From a checkpoint of a small transformer trained on Wikipedia.
Size: width 192, 6 heads of 32 (1 for keys and values).
Each number is 128 + 24 x the weight over the matrix's rms, rounded and kept within 0 to 255. Layers, rows and columns count from 0. Numbers have three digits each.

# down: layer 2 MLP down (transposed), 768x192, rms 0.128, rows 733-767, columns 0-63
# up: layer 2 MLP up, 768x192, rms 0.175, rows 734-767, columns 0-63
down733:121135119132130123166115087143117108136129145116131096136126142111105136114102142134118136109142136101069126162127124089145108158117183115157141113153112132082152071128168128156143188115132159
up734:146124098197110127069150141145108145121115136113100133159134141132105144140104169108096136144105129133119133129092122100153082109108106150118106137153164146084124150113137107151129135093154153
down734:158116134145145117091120101147156157092142137094123150130134141145122182142077130144066155135139129136092133140112121114115138146096083121115109125141129168101122115140128095135114111156139126
up735:142132112149161079151136143131139129087147080144137123167133174128111140128137128103112139105140161097138152138105197137114118135116157130115162159113130150133113117118134115077088143112141147
down735:124127114111112121111103133126133145148113143128096139080111121085141119124106117122146153130151131114131102118157091129170128096127144138127151125118108119121116128142158135134129118132130131
up736:163149140149102134114110133161115123171085115125075145136176115127134127160155102145080121153150155105201165141116139099136149113088125123179079146118130114139101181113098153138147119129104160
down736:121163115103183128128123118140134131108136138177133069119111138109172128198078092142139151108118099152093131120098109137107132088136165102120144167131106123119129111129162131169081103156137138
up737:088104129100153143085130123077125175130139123123145153128143164140104098133150121125156162142115123139162146086116153145171152113138088154101100133140070124123156123112081097108145129109097111
down737:078130165144089098106172124196143107125107117089126127181159137141166122169146126167123104075131152132144131097048135121120090129108155160124154047177141090102143096152126173111098139109096101
up738:129131105127081139145150145078170090136176116128118093138142098168098155153101166129154124137145143155115159142129118144159130106127119091177122161118152164120133161142180086084114126088143110
down738:144124134132153089131124076109100182110122098110117154129141149076163128116114109137167126104132141095125116116149130143141153106091139166157146106123093122131130109103114125112141104143137167
up739:126143138125162159139145131133123163142109120187143121104137119114126128113134160138126123071115161166113127152121133127092074140122111110136142089153169110169077096137110100128085126146125120
down739:114102119151088105172160134111154116124157113110134125110124120112135108111130099147071124166106094159118112140121124134145139100131138119156084133117110152121120135125097089153155122116118113
up740:098103117145102127121107126175179117121135167129119111141160101125165133138119115157118123107133145145169109108137142112148111094169103111151100090134088131112139135149190155134124108142126128
down740:120153123111166102067143141130099103154129108140143089106139161095133163089146116106114145135152121111125075119165130110180128137133093134131154146139155138097146123090096109088105108118132141
up741:130164118179145166114102148142124077136139113136130170120184132144150108099164159108120107083126124111148103140124136133132155132130165137088148151124140165134147106124102152155142152135119108
down741:128119111106113115134147107110143141144103115103111166149128137141092097116151113118168131134136121143178090074125125139170097097130114151135139129124119091146077126093184105110109125164130118
up742:128111125122141091132090180174127115144137157148112139089165122118125151117122123119120095118149149091109170117135126122103098148115132125132070147127109113134118115113127147087115130132146117
down742:145119119132118131110135084102156110117126133139084110095157125135114140126103115115132097141133101179099175156102125153115118129108117081134103088146102125146172147146134133158151123134104123
up743:115123152141104115124160102145117110138161108136155113083114128175142092152149138146107136126121172127162173133160108142128136098118123146127129118127115132164139130126128116127082107138138150
down743:068118116146095126121084125100142142131102104082119122141091108123129118104155101099111152104117144169156087146131098102156138105119147127134149146154122106144099093140178112119159136133138112
up744:130124111134134092144097189126123146100149116124124101106144142168138094177124116106095141107135170118132078163140141118177138101111123108104104123148137159093128119127180117094119084120128160
down744:123145127132154140147162130170106174156125091151061118159104160124127138103127111059150132089105140179132131083020135104136155096155104152154163129101165103149127136159140081099152119139123102
up745:117121081141148139112118169098088150168100147149114101103140176122147160090097136121146084126145120125147083164155095116164117114145142123105172138154124146095116117186073160176103084161137116
down745:179126077159111088156133131103123124167151075084139151138123131141120092114143122152116124130164134168119103104110080099136129124111126143072149110113143123124101132144153139123114129126142131
up746:129114112151119121099102112132118133127188159121082099108148100082127154142079159178092115134194125104091158133126126137102097133099153100159133159127127170126073123108138145129154129142120132
down746:133119139107121156119155131131122109130168115114149121134130145139127071146122134118098135137131113171125118160134141179144154164124093155112182145143103143120135112116112147134127146081148120
up747:137130097102135160120139157157081114121128152151172097130146117138156102103141129150171132103079151108154127109128108145129115125139100144130138103146145124131157181143150118127087122150114130
down747:115110112149115126117076102134123138151142069123115122076123127083080137133152114099114125122123129151143149099109142120131148141126134120125116139128145136159087110106083145110125075136145142
up748:140165127113160166101136127188116104098137110141097139125106110168142145076161128122163139130119132153140167143107105114127127182123151109152172095174147128147132115121114151114084090132100133
down748:086100143104142134130151132128181140154129146122131108174078112159086140117133082088085098163137127082098152155154092160132101147139123146119129168078099090128101080170179158123121164139107066
up749:138160115116153119133159116188147088134158137125165135143135113105088154125123137132115116152165125097137132161145089122107113131122110118092100148170091129094131084095098126164134139125126117
down749:182138128069096147082133096112110149120129124132104134123107123152159145120129135144125117094099087145119120075106136107085140144129175122131135131121131133135124117153100134086120114142120147
up750:086132155137128132166105120142160147125137118122130113069104148104136124127191100110148123111099102123111156103107095096112114152095127127152130123145145100137145137136094160089091143127114126
down750:089110115117130073117137161087130131142144116120102125118161113139147175135118118136140141152174143122125076127106119136119097122145121119127146091140152182146148134105140136128107102123150130
up751:112146118120165126105120136076134098116117117110137131162128144155161140110113124131094121155081165118148165137135127126136104099120090144168144145149091125157123145181120080118134106132102120
down751:119109134137138118096122152126122157136188111168107144152153157088129146171096141097140171136106111163124135123116125115101114127155133158084099121137109117149148163076135138126141101110123148
up752:104164134099123133125131160109163079129159148112155162112137118107138132110126111140109134125096144149145132103135087109124123139125125148116110096113134142153114061144161139147148117103113113
down752:115143131104137161114131152104110128095090096122139081118147143108121139158107117064105118128138125133116122166149159126146146105127151162112150135120120146129099176121116135121115108122105120
up753:096091121102105086107150144138190111090182116161095118119135133127144130124116164130119153058088133094104157087123108120158121152131148124152116132117159139087114126148134101128094155158155096
down753:147116136111099121130146135154120090098112137119176125123143112126062137141131079151158130150075143141147120162116154124163134094116147149154117146100120157152081141130154136110121125140172155
up754:125134126092136152133123129156135129116114138103141116072174124135083117142152144126167133120174148096118147149107119117125172087145112130142109092095129165110092053125139115102141114133129169
down754:150121136121197126132171137144124107160130110124132097138112167129108131123149123128107124116058141168121135159121160139110131154134173155100124102142120101145125124153119113111156139139143108
up755:150118169080148154117154170133155106102168100136141099122112121137117128084127103121193128129149167162144118118103133121108108127146112151132121083133147104148092129108163133125139100133122163
down755:099151134162142086126095097113132169126118145069134147138131142121098107120111173118116151119159139132139131110068087143156210125119148101104135214117129130174140127162116152121111187127100131
up756:094172143123153112131098104127149098108139162118175122148118191121097152107136139144162107111112129180155123097143144107157156118118119103102125093139126149134121179103148129127122166172119106
down756:116116118129129178146128107136100126141134134170130114146134175083121113118155087149091119123137137117132139151114092127143090152142150116138119122166133133106154080145109138155146096136125135
up757:127136081154136137130130130113158121118130131127126163139131121138115144132126147166119148081107145148152098100156133111131129100116109090150105114088150109146163127099133105092115149113119100
down757:112113131136115127115147082122121125101144104069135107142122109123142105096159100118177087133132123112105144128105112149092132144123147139102152134143092112136154129120128119135133138157167143
up758:142120181114143147133141097135121147111114119132102144129117105142123164155128136135095077115137140060105129106152100123137132139161120131113107088148155136157110151102111102119113125165157135
down758:122158163105136150135145144144117156152108136126106125118172100108067128129098106086130183115157126118140113115088123103131118102137134104128111140100138143154105103143149138062113130159107128
up759:093118143160141125129124141138141119153138149120139083063135100120181092108168117116157129134095104138143111086139105150143133134125097167122117113121145085091123076086133127129119134088149143
down759:102128114134151164128131137113159124099137130107119133134132144129128148150140104117095143110116146160128130162146141106111141153104159112191137143168092115101088147129097151122122151069144145
up760:104158132168166126162153117063111104125119150111097131131154090072144124158144128122129185136108127136092055135110132135148179102129125151146114077143094099126083134119106174146107133150145122
down760:098124138156132158121134133135142145137121117126098115094113151133109163127148122099160116134116150143129120134115158177142166124160119073102148105131128155090125131126144169139151089142120134
up761:158147134134143144112111120166131150154112125124150107183097130079163114117109108106153120131093149124084144130145121131160113121142113145101149110079126160129159090104135080107149123088134125
down761:097159093093119132117081133111137146134124119129157098137175123146124124094161173120122182135144166119137132115102133168160042125117141160147132093157091107134119121111154160152146157111163142
up762:143146101158138135078127180101083133170134093112149105116128116139110063110145137122171094130129137153108134109100133132139137214133117150124144123116122144127077110100107087146095167126156130
down762:091162120147126128166099106157131077139141077107131101101150155098131118147133127167133145099085144134097159120162125128148117163125116154141155164161141135164116121172142162129153133090133157
up763:144139138135136164158109127094128152150143176114158145124157165116113165149093145131130140117121126098101116094132097081117123157099146157157115132145122148122136121134115136120113105115085136
down763:094127132124143129137134152179109119107115105125125147134125101132088139102160133168144113123126134120151128126131193098095141130129140110098125138138135098135157172110143126088109183100124151
up764:125098164134157116114120139089162168115137090122145094131161110133129125142167104104100107105130134180109120086151127115123128133115140123129134158157128161133091111086120122122124142129131126
down764:094100125185144139120151087082135086125082115101105145121110105143084109112128100123148116150120100144131119147135102092124150121111126129131121161082107117138148127166145168130121103167076156
up765:104060153092125157196131108122112102166142162189154120140097133154159155147105132140114134143116103103139119143112145140119134109140136090098108155092133113137148124090167159128117136159123125
down765:100187091175172122117097155164138085106108149127148135115139143109147105082128144108116126097120099149114126155116136133144099147130099141142173109140112099072142131134121137110162127141105126
up766:147146130115125137117136103107133133117147146145148130120129152148141106126119153132096164117148137135090102157091131136139163160140139157158087169105120096134166173121115082113153158102117114
down766:113118136158176158082091127093115165138101096162148134128104154150139124072130122160165091107186078091132154140115130166111112125162105105105111102112119107103125084123139140114088149158153111
up767:153113115127132144141118159155166129144129113121136110127144141110091101107166096153125124156126118154126156116100110098128139106118147136119080115094132135182116119167113122133115120095152155
down767:150103139125141107083155154125102113111126145136143122139113103122141155126127116141175135156113121095123140117135164126133143162125076122113134150131126109137132175129120109087132128156150107